config = dict(
    num_key_value_heads=2,
    vocab_size=8192,
    init='normal',
    init_std_down=0.00306,
    max_grad_norm=1.0,
    schedule='wsd',
    train_tokens=574800000,
)
Each number is 128 + 32 x the weight over its row's rms, rounded and kept within 0 to 255. Layers, rows and columns count from 0. The size above them is the row's rms in percent of the matrix's.

# layer 11 MLP up, 1536x384, rms 0.105, rows 621-647, columns 0-127
size [ 91  97 103 100 100 104 101  96  96  97 102  98 105  98 101 100  96  95  93 100 101 100 100  99 101 104 101]
[[137  66 122 128 102 126 119 150 149 126 125 141 142 150 204  92 131 159 141 148 161 148  98 131 164 130  81 111 124 112 139 167 142 169 124 176 164 184 108 144 120 151 164 101 168 177 111  97 160 175 169 126 135 158 136 148  46 154 109 126 153 177 160 147 176 161 119 124 108 148 110 160 230  76  63 145 208  97 174 119 115 143 118  93  90 127 103 181  88 171 121 143 141  97  72 128 138  92 111 169  98 111 116  77 172 122 123 153 147 167 100 161 180 156 122 183 102 163 105 124  90 129 151 184 127 148 217 121]
 [135 139 169  54 164 165 112  81  71 149 102 153  99  82 177 104 136 153  77 103 108 167 175  78 129  50 122 120 133 110 180  92 109 164  82 135 151 132 116 136 142 140  94 132 153 167  94  80 148 141  76 162 104 132 169 117 147 168 175 151 244 163 131 177 106 137 129 101 129 100 155 140 148 131 139 150  91  64 112 127 164 112 121 136 201 128 100 108 117  99 123  87 189 134 162 174 118 136 146  99 101 148 120 148 171  91 162 165 120 124 148 155  92 104 154 119 139 127 104 115 103 105 137 157 145 123  66  94]
 [146  91 119 107 147 101 142 106 136 101 104 132 145 153 161 156 100 111 116 165  67 102 145 105 122 116 170 184 114 202 101  87 132 138 117 152 113 151 127 161 130  41  98  71  90 153 115  85 109 128 173 113 153 119 172 111 203 108 158 179 115 145 145 162  98 113  70 149 104 160  90 102 132  96  79  72 133 103 143 171  85 137 127 122 138 143 139 150 149 108  94 121 122 108 128 139 168  96 108  74 138 181 109 103  62 204 140 112  79  99  40 121 133 114 186  76 159 175  96 166 131 148 123 155  82 136 116  44]
 [109 121 117  75 107 137  81 140 186 119  99 160 175  76 140 163 131 159 139  68  74  88 122 113  81 128 109 154 131  93 140 138 148 118  70 128 171 164 141 167 159 187 103 107 197  71 104 112 116 155 134 127 154 154 127 115 151 137 117 136 118 140 126 193 126 161  89 137 117  99 155 137 132 115 103 109 138 136 123 122 132 150  93 168 111 125 177 173 112 125 143 118 165 112 114  82 126 113  88 103 123 199 169 162  86 147 117  90 155 112  59 155 105 109 147 163  95 102 118 113 132 159  52 120 187 123  87  59]
 [147 149 141 165 108  55  76 225 114  76 106 111 111 113 144 132 142 139 137 148  90 156 125 131 147 138 111 140  51 138 109 135 139 112 126 180 129 175 121 121 128 117 117 153 128 133 163 116 117 105  95 125 150 128 169 141 164 142 109 163  72  75 155 142 150 198  92 146 169  81  73 126 129 138  52 127 128 116 194 155 138 122 103 110 170 205  59 138  67 151  95 146 121  86 131 121 117 130 165 187  41  75 158 114 139 137 165 103  98 130 157 160 152  96  88 157 162 156  90  40 139 149 153 160 126 107 164 111]
 [ 95 205 144 102 137 119 119  44 138 153  70 204  87 161 166  81 151 147 130 137 152 125 130  98 151 114 115  84 204  84 136 108 108 128  99 138 120  90 142 158  94 128 115 125 123 114 115 115 181 121 131 155 114  99 178 148 125 128 141 101 104  85 139 132  99 188  79 154 139 124  96 114 120 109  96  79 116 153 171 112 118 166 115 134 141 131 156 151 121 176 176 132 110 165 129 122  95 141  87 109 121 121 104 145  72 143 147 115 234  52 139 126 150 193 128 104  94 163 160 122  96  65 121 138 114 120 165 126]
 [ 84 113 142 138 158 136 154 123 134 166 129 103 134 161 124 151 122 140 154 139 118 148 109 155 195 170 127  91  96  90 109  90 162 220 104 118 103 206 182 175 105 148 125 123 174 154 108 137 140 148 140 102 135 171 161 150  79 110 123 134  91 130 148 150  74 151 138 169 150 177 145 109 117 163 153 151  75 182  85  96 173 144 110 159 107 113 158 169  61  88  63 101 126 221 185 147 153 102 110 102 149 112  96  84 100 109 155 117 108 108 113 111 173 129 176  86 132 185 159 216 154 145 101 130 112 106 103 161]
 [132 129 159 132  95 209 181  63  98  94 183 179 156 143 171  99 127  84 118 166 127 129 125 106  90 149 135 146 149 175 106 166 166 128 105 141  85  80 119  95 132  85  94  85  76 152  54 121 167  96 105  75  97 105 119 119 102 137 122 129 136  99 115 135 161  81  64 108 127  86 105 147 138 175 135 112  82  81 107 164 112  86 155 152 109 128 137 139  62 135  93 137 155 115 132 146  56 104 115 191 153 131  97  77 175 142 114 122 151  60 113  69 137 171 153  74 154 121 131  98 111 159 150 108 145 125  93 188]
 [ 65 132  99  91 168 113 138  76 132 141 203 125 138 166 126 136 128 139 128 149 130 132  86 120 105  70 151 109 103  76  58 137 137 118 183 148 127 142 169 114 130 149 169 210 157  72 115 174 147 149 149 133 174 144  66 117 107 150 126 150 114  97  64 169 110 165 147  62 103 137 123 132 158 161 105 115 167 185  68 118 139 116 140 112 190 114 172 112 116 104  85 175 103 123  62 179 127  91 139 142 149 111 177 168 135 210 143  94  96 100 124 154 112 141 105 131 102 145 136 140 122 133 127 121  92 145 149 157]
 [122  49 149 129 140 162 107 161 131 149 117 109  99 163 194 154 116  92  71 148 169  87  92 149 135 122 144  98 122 133 123 115  92 115 140 113 150 133 123  96 144 143 141 135 162 144 115 134 146  82  77  25 146 152 137 102 181 101 115 127  94 123 206 130 126 130  94 152 134 126 186 164  79  90 171 141 170 134 122 178 145 130 122 182 167 138 193 148 133 116 129 126 193 166 203 126  96 111 160 117 116 177 142  94 171  79  86  53 105  68 127 161  99 163 134 101 153  93 165 176  92 148 116 166 153 115 105  93]
 [124 137 188 149 138  96 115  48  95  96 122 141 150  80 157 126 146 103 118 172 171 155 175 147 110  94 101 132 181 181 136 141 113 132 191  62  98 122 131 147  93 134  97 158 124 116 141 178 157 154 164 155 175 178 123 167 130 129 129 135 126  97 149  58  91 146 183 159 137 117 128 155  71 159 109 181 176 127 126  75  99 161 126 102 147  93 152 103 142 151 150  62 129 119 154 124  92 102 136 136 118 142 104 148 143  74 184 133 116  91 119 120 109  70 104 136 142  98 166 139 150 123 146  78 102  97 131  93]
 [146 117 192  73 173  99 137 130 105 182 121 132  56 133 145 173 134 141 158  93 208 156 169  58 108 201 100  76 142 128 116 107 157 119 119 181 137  89 158 113 188 136 121 104 145 123 134 110 136 108 160 151  97 117 137 145 158 136 120 155  98 144  81 113 181 148 101 141 125 143 132 138 109 148  98 122  95  95  74 182 168 136  74 143 143 121 138 115  95 119 143  79 120 190 166 124  96  89 136 135 118 119 111 167 130 107 174 129 135 126 155 128  75 127 142 112 149 123 200 135 149 135 114 110 164 108 122 183]
 [156 109 101 114 146 152  91 138 141 131 112 130 109  72 143 117 173 139 147 111  96 172  95 133 194 137 123  61 121 108  89 108 127 108 121 140 117 134 134 115 160 117 133 115 108 135  89 116  81 161 129 131 185 119 174 105 110 103 169 156 113 105 141 145 170 141 151 137 180 116 110 171 158 193  89 147 147 100 147 126 169 103 191 145 187 109 117 129  38 161 154 195  99 138  76 189 163 193 130 122 132  75 122 121 123 144  99 133 160 103 122 135 121 124 150  74 160 120 150 177 137  52 148  74 147  83 144  88]
 [100 138 133 133 119 104  80 161 172  96 135  82  93 162 139 146 146 124 118  81 158 116 170 108 141 142 172 116 102  95 111  95 107 106  82 148 133 155 157 121 132 103 127 153  53 156 148  41 107 167 176  77 109 172 134 119  98 145 164 109 178 124  89 120 133 134 143 120 148 133 151  89  81  90 173 106 109 152  89  80 121 133 142 163 139 183 164 111 173  88 148 132 137 103  96 123 146 100  94 118 119 105 125 123 136 160 162 107 144 176 144  85 130  97  84  71 158 116 129 155 103 130 148 116 138 123 102 184]
 [131 121 174 153 124 110 117 122 141 169 107 161 134 151 176 111 140 127  74  56 150 183 102 137 121 128  99  72 127 104 121 179 140 103 171 132 134  99 141 123 123 126 120  82 129 189 162 130 154 125 132 141 131  82 106 101 114 107 153 127 106 110  72  62 118 112 179 133 122 117 135 152 177  91 121 146 160 174 124 189 144 125 110 125 108 112 115 109 164 153  82 123 184 141 121 133 115 108  84 157 112  95 146 150 117 133  83  92 185 136 148 129  97 161 149 146  81 170  75  99 104  96 158  97  93  91 110 173]
 [142 177 121 129 116 173  45 121 186 139 140 121 110 146 153  63 108 103 158 186  64 179 126 187  94 149 133 171 130 130 152  83 100  95 172 117 133 129 151 109  41 125 118 118 111 137 121  97 120 116 133 112 165 123 178 128 125 121  75 147 119 115  74 151 149 120 113 131 184 143  75 104 140 197 116 139  91 121 113 179 103  94 155 101 177  65 175 116 158 112 149 158 168 144 155 114 127 119 119 123 112 123 134 165  97 140  82 149 144 102 126 136  85 131 159 103  99 123 118  80 175 196 152  66 115 117 160 103]
 [113  68 122 125 145 129 135 102 114 108 165 179 138 186 165 174 151 195 153 114  89 113  98 111 162  96 107 134  82  94 109 100 133 122 109  90 210 175 150 164 130 129 166 100 122 120 117 140 110 140 117 119 126 191 116  66 107 138 104  59 131 109 123 138 168 128 125 105 113  80 129 142 191  88 124 132  98 103 134 109 168 117 138 189 109 119 179 124 119 104 141 164 132 154 119 101  42 136 138  91  80 157  89 180 110 132 135 152 136 133 130  93 106  93 125 100 128 178 113 132 142 147  96 132 116 149 107 100]
 [141  61 147 121 128 169 127  96 145 142 108  92 133 112 111 104 134  87 125 191 107 133  96 141 124 165 121 143 139 170 108 176 105 141 153 144  93 122 138 134  75 145 182  59 149 104  72 122 118 205 122  90 125 162 148 127 118 160 169 118 171 164 137  46  74 164  86 118 104 125  80 102 168 125 221 101  61 124  95 112 168 193 192 118 157 127 125 127 208 164 111 109 172 205 159  93 157 149 112 161 141 131 131 129  99 125  68 114 142 105 116 128 127 194  73 130 124 129 142 162 154 140 163 147  93 172 111 130]
 [105  80  97 120  92  99 188 164  85 130 145 134 109 148  73 157 137 118  96 115 229 132 129 121 140 127 148 178 110 128 145 193 159 129 107  96 109  74  87 131 177 114 159 194 103 126  72 102 110 115 149 131 102 178 149 105 110 184 176 145 122 130  43 135 115 142 145 150  89  96 142 154 174 201  58 131 156 155 114 121 141  93 153 103 182 144 172 107 145 181 138 117 156 163 150 122  82 129 196  83 115 102 173 146 169 106 120 209 151  64 170 128 165 146 113 161 134 207 169  75 105 155 170 133 159 117 116 108]
 [108 148 119  95  88 112 107 156 190 100 127 141 125 185  78 178  85 103  95 143  97 144 161 165  56 143 135 136  95 117 113 133 186 119 120 140  97 146  63  87 118 113 104 139 120 129 107 105 105 126 158  85 127 119 133 125 145 157 136  67 112 153 144 101 196 122  78 154  86  92 153 131  70 129  94 132 177 129 161 180 118 144 150 154 120 111 114 122 108 106 142 123 134  13 165  83 141 161 115 134 182 155 105 101 145 152 104 112 122 126 115 131 103 144  86 130 106 106  91  85 177  65 125  97 135 129 139 155]
 [116 184 104 142 113 179  33 152  75 132 147 117 190 102 177 155 101 125 111 115  76 136 129 128 105 130 146 101 131  90 161 126 116  67 149 146  90 144 113 133 112  42 154 126 134 148 131  97 155 100 165 118 139 166 105 119 136  88 123 125 113 150 127 189 138  97 112  59  79  91 108 123 116 125 183 173 116 163 123 141 157 178 171 115 185 129 105 138 125 109 127 112 153 163 125 190  99 105 154 164 120 109  80 102 125 165 151 117 109 108 120 100 151 151 158 109 144  94 117  88 100 107 106 139  82  87  93 124]
 [118 125  93 113 167 163 133 127 131 180 178 161 105 144 161 145  95 167  84 139 179  78 123  98 143 131 134 183 162 125 135 140 105 160  87 169 122  89 126 135 138 186 150 115  95  64 147 102 132 162 131  92 148 112 172  98  59 127  55 136 119 163 150 175 158  98 130  94  88 195  14 167 147 143 165 127 169  70 122 119 113 149 198 151 113 111 149 112  87 160 110 156 168 111 152 136 135  94 145 107 158 110  94  92 172 116 160 103 134 108 151 109 118 135 161  65 148  94 127 131 134  97  88 156 143  96  49 152]
 [170 135 187 137 196  95 120  88  72 146 164 155 105 120 151 156 105 129 128  78 152  87 123  94 177 154 147 134  99 121 154 114 132  88 114 151 169  74 134 163 161  73 204 127 110 189 116  81 173 147  37 141 119 149 155 143 147 103  76  89 152 124 132 168  64 156 130 108  93 100  99 136 185 165 131 107 174 114 153 136  88 127 138 128 129 143 164 152  95 133 103 126  98 135 105 117 139 123  59 137 109 167 100 174 189 140 145 127  98 113 104 140 117 110 113  90  83 218 104 181 127 100 123 122  89 138 112 142]
 [ 77 156 110 165 136 159 112 103  99 117 169  56 126 100 129 125 134 100 102 175 116 194 108 119  89 124 128 140 101 111 149 116 138  87 174 166 159 175 157 127 146 160 144 116 176  96 115 100 113 175 169 146 112 136 180 124 119 142 121 160 246 111 137 166  85 171 125 181 168 189 144  87 123 132 132 110 117 164 137 131 143 105 134 137  92 146 125  91 118 155 108 152  88  86 114 172 152 148 106 117 151 135 106 139 116 116 183 158 116 112 160  79 125  92 127 126 139 152 187 113 149 186  48 116  91 106 108 149]
 [114  97 120 125 127 195 169 116 176 117 135 120 114 216 131 164 141  49 121  87 129 194  89 121 157 150 156 105  59 128 155 135 126 171 146 106 143 145  85 164 104  99  95 137 181  29  50 154 103  93 144 175  98 116  70  73 112 133 214 115 159  98  87 103 115 128 129 122  88 111 121 158 127 146 111 141 139 131 127 138 160 160 111 156 167 130 117 131 131 188 139 136 158  80 119 146 176 102 153 124  60 145 141 110 151 151 129 168 154 115 173 142 133 162 111 101  86 157  72 116 200 119 147 150 119 173 136 159]
 [ 77 163 104 102 103 128 128 157 112 126 102 164 131 192 134 123 155  85 199 130 173 163  81 138 111 169 101  70 160 203 106  62 115 153 142 128  88 123  84 136  98 134  94 103 120 120 106 194 114 124 116 105 104 121 102 142  96 119 101 167 126 163  77 174 192 187  70 112 153 147 100  98  92  97 150 187 192 138 141 140 188 174 102 169 142 117 137 124 120 134 111 155 152 139 126 157 170 140 179 118 114 171 167 172 111  98 132 168  90  99  88 147 164  90 113 114 161 150 139 104 148 117 131 164 133 121 134 115]
 [127 167  89 155  95 102 113 111 142 100 117 172 149 110 148 132 142 129 114  95 100  95 129 173 127 131 152 132 122  73 132 112  76 137 159 106 125  93 152  87 123 156 166 165 153 105  82 109  88 135 133 161 183  95 165 140 187  55  81 144 163 144 101 129 143 158 176  74 164 107 153  85  89 129 150  86 113 124  78 216  37 181 133 121 145 146 135 104  94  97 117 101 102 160  95  91  88  95 102 152 159 168  92  80 147  85 113 142 107 128 155 102 149 117 106 131 107 106 128 136 156 152 136 116 137 127 114 121]]
# layer 11 MLP down (transposed), 1536x384, rms 0.0272, rows 621-647, columns 0-127
size [ 90 108 103  98 104 106  99  94  99  91 101 115 106 102 107  93  93 106  93 108 109  96  96  92 104 102 100]
[[115 134  91 117 130 172 126 142 144  94 113  34 177  74 168  94 114 131 145 105 153 168 154 130 120 153 144 157 118 114 135 164 103 102 104 145 120  91 190 137 138 119 116 189  88 102 164 121  78 183 165 177  85 180 105  97 149 133 175 113 150 151 103 182  84 124 126 121 102 136 127  99  90 121 157 102  75 206 154 124  95 110 145 132 106  96 150 104 161  80 131 136 140  48 109 132 107 112  96 142 129 161 107 120 145 142 119  98  97  99 105 127 140 119 154 103 189 115 138 153  99 102 165  59 137  83 131 185]
 [139 202 179 141  99  68 111 135 129 119  99 151 111 129  79 150  80 135 118 134 157 119 156 146 105 152 191 102 116  29 102 138 150 135 149  88  35 114 122 103 113 143  98 111  96 145 133  77  99 134 142 120 108 184 137  58 102  83  95  89  94 155 171 125 156 136 119 132 132 137 135 101 144 124 145 133 116 167 109 134 106  94  89 122 118  97 120 106 191 129 126 153 168 147 168 165 113 180 148 134 139 108 194 138 125 167 101 134 102 112  87  95 146  78 112 175  87 129 173 157 155  74 160 140 110  84  86  67]
 [ 92 122 156 146 106 153 134 104 138  70 149 102 126 147 145 156  93  64 104 129 144 126 126  68 190 125 123  82  89 128 107  89 112 113 199 156  80  91 163 161  81 119  68 119 131 141 157 104 117 121 120 156 133 182 148 121 176 135 181 127 191  81 130 133  85 159 123  89 136  81 126 142  98 174 122 142 127 139 153 139 114 175 109 115 117 107 131 146 123 128  43  59 103 101 171 146  97  88 120 154 167 148 160 129 118 174 116 127 112 128 137  54 111  52  84  96 125 108 185 118  83 135 157 123 163 154  78 127]
 [192 142 112 160 142 148 114  83  98 118 129  99  57 110 106 144  92 109 188 135  81 153 110 117  64 140 134  86  80 191  70 130  83 136 115 123 121  90 146 173  84 138  81 119  75 159 134 137 124  73 124 147 144 122 101 119 121 113  86 173 107  57 150 123  84 131 161 146 121 173 104  46  65  88 141 110 134 129 129 180 124 125 167 132 169 140 167 146 148  54 166 131 101 167 131 140  73 156 108 115 101 112 125 216 185 125 128  98 204 148 149 148  69 132 124 155 136  81 150 153 165  92 141 173 166 108 134 145]
 [132  69 136 237 117 137 148 135  59 175 115 116 139 118 162  63 104 103  78 124  84 154 109 144  92 211 153 146 186  80 139  88 131  99 110 181 131  99 158 111 121 111 197 129 172 144 170 167 147 130 127  82 110 123 170 123 146 124 121  88  54 130 135 129 160 165 147 161 140  89 105 116  67 130 105 102 113 126 146 133 161 139 137 165 107 133 115  70 161 164 188  92  98 148 110 137 163 132 129 182 170 103 153 114 112 148 126 115 178 140 179 120 129 111  70 124 107 135 134 109 108 163 121 154 158 132  57  85]
 [153  85  78 126 165 143 110 148 130 163 146  81 157 165 140 106 139 130 115 148 183 109 151  82 124 139 125 127 132 196 160  92 124  82 118 142 133  68  90 147 177 146 121 125 124 155 112 118 104 139 175 134 165  85  82 148 155 137 121 142 130  99 149 159  64 138 196 123 122 119 171  82 144 108 143 117 164  70 121 124 146 171  48  95 147 152 111  69 107 173 151 144 197 104 194  99 136 148 125 176 147  96 114 142 172 149 121 193 155  72 169 170 115 113 153 165 130  97 132 148 158 108 113 131 114 124 124 132]
 [182 126 103 153 195 181 120 160  74 119 231 143 148 176  97 177 139 138  98 111 137  91 114 118  50 132 119  77 127 156 188 126 138 142 152 146 137  84 122 161 101 184  91 132 100  95 130 134 112  75 150 159 151 100 189  95 151  72 125 134 139 152  90 157 152 146 115 165  82 183 138 125 100 135 107 145 144 148 109 138 199 117 166  72  81 148 135 170 126 117 159 109  94 110 188 177  92 100 135  99 111 116 143  97 148  71 167 152  93  97 117 135 161 138 128 176 123 123 103  91 147 151 101 128 100 132 202  44]
 [174 126 113 174  75 183 119 159  83 177 132  74 182 164  92 101 115 152 146 149 145 111  61 118  86  96 114 136 154  85 157 133 101 131 137 126 100 109 186 231 118 176 153 152 145 108 175 150 132  86 142 185 173 136  98 131 141 129  86 156  93 132 110  79  71  93 122 181 121 140 154 111 106 107 114 150 186 103 145 153 134 169 152 116 149 117 167 133 136 147  68 171 104 158  36 171 164 134 104 102 127  89 126 133 126 193 109  63 152 141 121 131 109  85 139 109 147 167 115 155  75 116 180 147 140 194 185 158]
 [126 120  85  90  95  92  89 120 146 106 128 136  35 101 166 109 152 165 135 123 108 138 170 143 116 132 127 197 118 143  90 122  71 145  98 102 152 136 129  91  87 110 136 134  83 155 132  85  81  91 171 117 187 151 157 107 117 140  90 149 115  50  92  63 127 109 142 101  91 140 163 141 136  84  84 131 137 116 149 128 123  92 115 143 104 146 116 134 135 122 159  98 167 124  98  89 147 121 122 102 171 110 120 106 170  86 127 131 126 146 120 170 180 135 168 113 147 101  98 110 127  92 179 125 126 183 112 107]
 [150 123 149 112 110 144 134 161 141  86 117 135 148 166  60 154 105  67 161 125 138 163 120  95 131 111 168 158 113 178 141 136 165 136 122 141 150 101 187 123 109 114 117 140  94 135 140 134 170 152 163 217 115  92 118 165 195 121 115 168 150 113  81 130 135 126 151 151 120 140 126 132 113 124 148 113 118  85  91 120 106 165 171 130 165 135 100 158 132 139 118 119 113  83  70 147 129   8 124 153 136 127 107 173  49 142  80 112  93 104 141 164 112 121 169  91 149 153 123 184 165 111 201 102 151 134 113 108]
 [ 83 127 175 115  80 116 122 134  82 170 147 108  62 100 145 104 104  82  87 157  36 148 105 125 180 131 109  98 118 154 168 134 123 118 111 101 129  77 155 154  88 166 116  83  78 149 153 144  93 111 137 143 163 133 133  86 118 158 175 119 100 100  93 133 119 136  91 201  97  73 101 132 101 103 170 126 131 193 155 175 144 144 136 127 160 130 155 101  74 158 144 177 143 117 101 165 112 135 124 100 123  96 124 187 147 121 100 100 166 125  94  97 154 113 142  56 184  71 126 133  94 142 158 152 179 140 135 133]
 [112 142 104 101 139 158 182 127 105 129 130 128 118 126 142 139 136 133  94 149 127 112 178 134 115 105  74 113 125 138 109  78 124 113 102 109  84 112 123 172 152  89 100 145 146 156 167 149  90 124 107 113 106 159 105 128 122 167 121  93 164  80  65  93 114  75 155 131  75 119 100  89 119 151 173 118 184 141 158 155 126 172 115 116 137  96 108 113 177 153 113 112 115 147 126 174 137 129 123  77 157 105 147  88 146 137 126 154 172 166 119 173 118  64 148 139 144 145 173 133 128  89 123  85 149  64 142 143]
 [153 142 197 130 104 183 113 119 120 108 131 107 144 144 128 121 164 121 148 127 188 139  90  86 145 168 124 133 156 176  92 147 132 128  77 117 109  51  89 147 162 115 197 141 134 154 136 109  73  94 130 110 105  72 129 134 152 120 165 164  91 147 138 142 128 137 153 139 169  99 116 124  96 111 112  48  93 122 145 135 167 117 118 137 132 139  71 129 136 172 216 134  88  71 142 114 189 146 187 187 137 101 130 157 180 140 129 132 144 106 125 128 159 110  53 134 154 137 111 125 132  88  90 107 134  89  73 128]
 [160 137 133 150 151 148 125 140 150 133 114  68 130 119 135 148 128 158  96 143 130 120 146 134 137  61 129 117 114 107 126 113 128 144  84  91 106 137 100 100 131  95 134 183 137 102 164 152 143 121 120 106  94 129 126 173 170 111 119 173  45 135 122 185 146 169 154 106 195 131 107 153 130 113 108 100 115 113  99 105  89 104 112 117 176 148 163 133 203 209 205 112 152  80 155 112 147  99 120 107 169 129  87 180 191 154 131  92 152 148 115 109 117  67 121 177  68 134 191 162 137 105 127 182  97 120 115 213]
 [132 111 146 118 163 166 105 171 146 125 152 144 135  89  81 170 188 142 143 125 161 114 131 143 153 157  97  88 124 124 112  63  92 156 140  97  88  81 156 133 193 138  99 117 125 171 169 170 131 131  92 112 112 151 119 124 107 192  49 158  85 194 200  94  95 141  99 127 163 129  42 134 114 163 180  42 195 123 149  95 155 137 132 164 160 132 106 122 121 131  76 191 129 134 122 172 141 122  84 168 155 103 156 104 101 124 122 170 131 159 109 100 124 169 118 106 148 109 170  97 152 181 141 100 130 127 137 113]
 [130 152 118  94  93  75  90 124  92 105 145 122  43 142  99 129 143  92  70 123  89 119 120 124 137 136  99 162 130 113  87 101 159 119 103 164  83 117 141 133  68 149 143 165  82 130  81 132 137  75 122 142 153 143  97 124 139  99 164  68 121 153 135 124 114 133 131 114 152 214 164 156 155  86 136  58 180 115 134 100  76 151  99 141 161 155 123 122 119 129 137 166 129  93 179 116 111 163 105 168 168  84 136 174 124  70 131 127 117 128  54 174 105 167  88 144 131 134 185 159 110 131 147  99  81  59  96  93]
 [112 163  93 173 154 123  74 150 148 140 132 107 149 100 135  60 118 187 125 147  96 130 136 144 129 166 174 120 157 144 161  78 111  95 185 120 143 150 137 127 106 142 156 107 174 163 203 128 145 157 130 178 120 114 111 123 171 173  93 172 149  91 146 134 131 117 132 120 155 106  98 152 101 129 155 127 149  85 196  90 123  98 123 147 159 185 160 140 124 110 120 140 130 122 105 104 143 230 158 160  73  80 126 102 116 109  47  90 126 181  93 194 101 163 101  68 106  88 166 125 124 136 126 137 135 110 113  79]
 [158 160 117 133  79  88 200  99  64 118 138 147 129 133 134 127 132 145 142 113 167 126 195 131 143  65 156  96 100 199 126  68  97 133 144 103 116 163 132 142 163 114  88 172  48 142 123  92 155  76 117 146 168 142  63 110 126  63 138 104 148 127 141 144 170 130 118 116 135 128 155 104 149  45 142 176 157 109 172 108 119 163 171 113 127  88 110 139 124 121 113 133  74 146 118 134 127 135 131 116 171  78  72 148 220 121 167 133 158 123 170 169 109  72 163 128 143 139 124 113 116  62  83 126 186 126 132 119]
 [101 120 143 135 135 154 104 104 108 210 134 106 154 163  70 153 135 130 159 124 118  74 126 102 169 145 211 101 140 182 112 114  81  87 155 188 152 112 159 166  98 132 196 189 125 110 165 116 163 126 105 165 134 146 116 101  98 153 133 143 182  85 130 106 103 118 109  97 126 151 134 135  97  72 116 128 185 113 137  84 194 155 131  96 112 148 168 193 125 142 163 164  74 161 132 175  72 183 141 101 157 106 120  95 124 144 126 106 186 159 123 161 153 158 152 153 113 167 130 157 140 100  95 108 139 175 146  91]
 [131 118  52  74  58  86 118  81 161 185  99 136 124 188 149 120 130 118 112  95  78 186 175 116 128 118  76 169 114 141 127 132 174 170 123 190 106 146 106  71  92 132 131 137 168 123 114 104  85 165 160 146 166 145 152 136 124 154  99 106  52 110  96 109 116 123 170 143 139 201 193 122 149 151  95 121 162 210 155 167 155  98  80 131 106  78 113 100 140 105  99  97 116 113 126 118 153 108 136 126 117 171 205 133  73 107 106 113 126 192 169 115  81 114 143  77  71 139 117 111 139 125 166 164 119 107 133 139]
 [ 89 121 142 172 123 104 124  92 123 112 204 127 136 141 148 135 109 160 123 111 183  83 125 116 127 159 139 133  87  90 109 120 120  72 127 213 148 124 135  77 143 118 223  54 171 126 109 129 132 159 121 142 168 167 182 129 126 135  90 120 159 149  91  86 109  76 169 155 129 127 166 140  99 115 189 134 143 139 103 218  87 143 144 196 129  87 121 118 114 119 135 125 130 102  89 122 113 174 138 154 149 131 113 122 168 147 120  78 160 170 131 123 128 105 135 170 149 181 102 109  82 126 120 144 145 156  92 116]
 [112  86 160 180 147 136 175 181 160 174  72 113 159 117 133 138 174 109 112 165 136 177  77 145 106 160 126 119 166  98  76 102 153 136 200 123  69 174 143 110 112  79  72 149 104 114 145 143  96 131 144 129 145 122 128 149  98  80 108 138 177 177 101 128  92 129 164  98 147 106 112 131 131  96 123 110  99  90 132  90 159 113 130 115 175 182 196  98 133 107 110 198 110 128 143  91 196 118 115 113  83 105 128 133 107 153  89 115 150  94 110 120 103 124 173 126 145 172  81 146 126 150 170 145 126 152 109  85]
 [114 111 175 148  77  92 100  99 138 119 120 145 116 142 113 143 117  70 140 113 105 113 119 138 119 139 163 122 162  87  96 132 122 170 167 155 140 128 111  28 117 110 147 135 113  70 216 140 140 208 139 161 101 117 190 161 143 145 180 111 117 112 128 149 119 150 145  74 117 133  85 132 215 150 157  77  87  94  77 101 120 163 126 132  88 138 174 106  86 113  80 121 130 169 110 169 138 162 107 104 167 181 177  92 102 126 104 151 149 109 126 129  84 173 122 112 196 128  98 131 108 151 121 138 128 122 152  75]
 [172 126 171 132 132 106 106 104 130  87 130 107 132  82 117  99 146  82 111 132  55 122  93 166  90 112 118 113 165 110 127 146 101 170 140  77 181 109 100 134 112 123 150 129 160 217 121  99 128 169 149 153 129 127 127 112 116 126 181 153 164 119 123 124 112 188  44  98  28 132 144 142  96 165  88 127 185 141 136 127 128 110 125  98 203 107 152 116 158 174 112  69 114 154 143  99 149 157 165 140 116 153 100  83 132  95 140 103 114 129 119 150 123 163  80 101 197 113 171 129 151  88 170 166 138 133 113 155]
 [170 195 145 122  97  87  65 115 193 145 106 140 108 160  41  84  84 103 115 163 160  77 133 124 101 157 160 136 124  89 138 183 133  87 124 124 150 119 163 153 131 133  90 110  84 122 165 159 132 142 127 109 128 148 153 150 134 132  77 123 106 157 135 188 108  91 144  98 119 149 107 118 130 114 100 140 169 102 158 126  39 135 114 141 167 126 137 105 121  96  95 149 125 137 134  79 127 133 131 139 115 150 156 163  94 131 191 153 121 155 163 100 150 179 132 159 170 138 149  69  77  72 131 110  91 179 108 173]
 [139 120 161 202 141 104  74 216 110 102 127 164 107  99 106 104 121 145 133 135 126 157 142 129 111 137 100 159 206  57 140 118  95  73 136 105 113 121 151  90 147 194 100  92 144 115 158 169  96  60 119 146  89 166 144 120 198 107 176 109  78 111 136 135 164 162 175 111 130  96 127  76 143 111 159  93  34 107 136 106  81 154 105 191 127 111 109 127 151 116 153 124 177  78 104  81 155 109 177 161 110 127  92  97 173 119 144 141 105 101 168 128 139 102 147 144 112 136 149 134 147 112 184  94 185 128 138 118]
 [167 121 123 145 130 151  88 170 129 135  91 111 123  98  77 105 149 153 107 174  84  45 175 136 105 174  90 150 113 177 152 148 150  66  97 105 148  87 148 114  46  83  96  58 160 178 122 147 127 137 157 125 127 160 156 109  62 117 173 148  83  62 123 132 145 122 103 140  14 116 136  91 155 159 134 120 123 105  99 130 121 110 137 108 159 137  98 158 106 174 129 179 114 188 117 131 121 123 104 141 108 132 149 149 154 167  72  83 123 129 128 165 181 189  93 140 212 101 160 100 147 191 106 128 151  72 162 126]]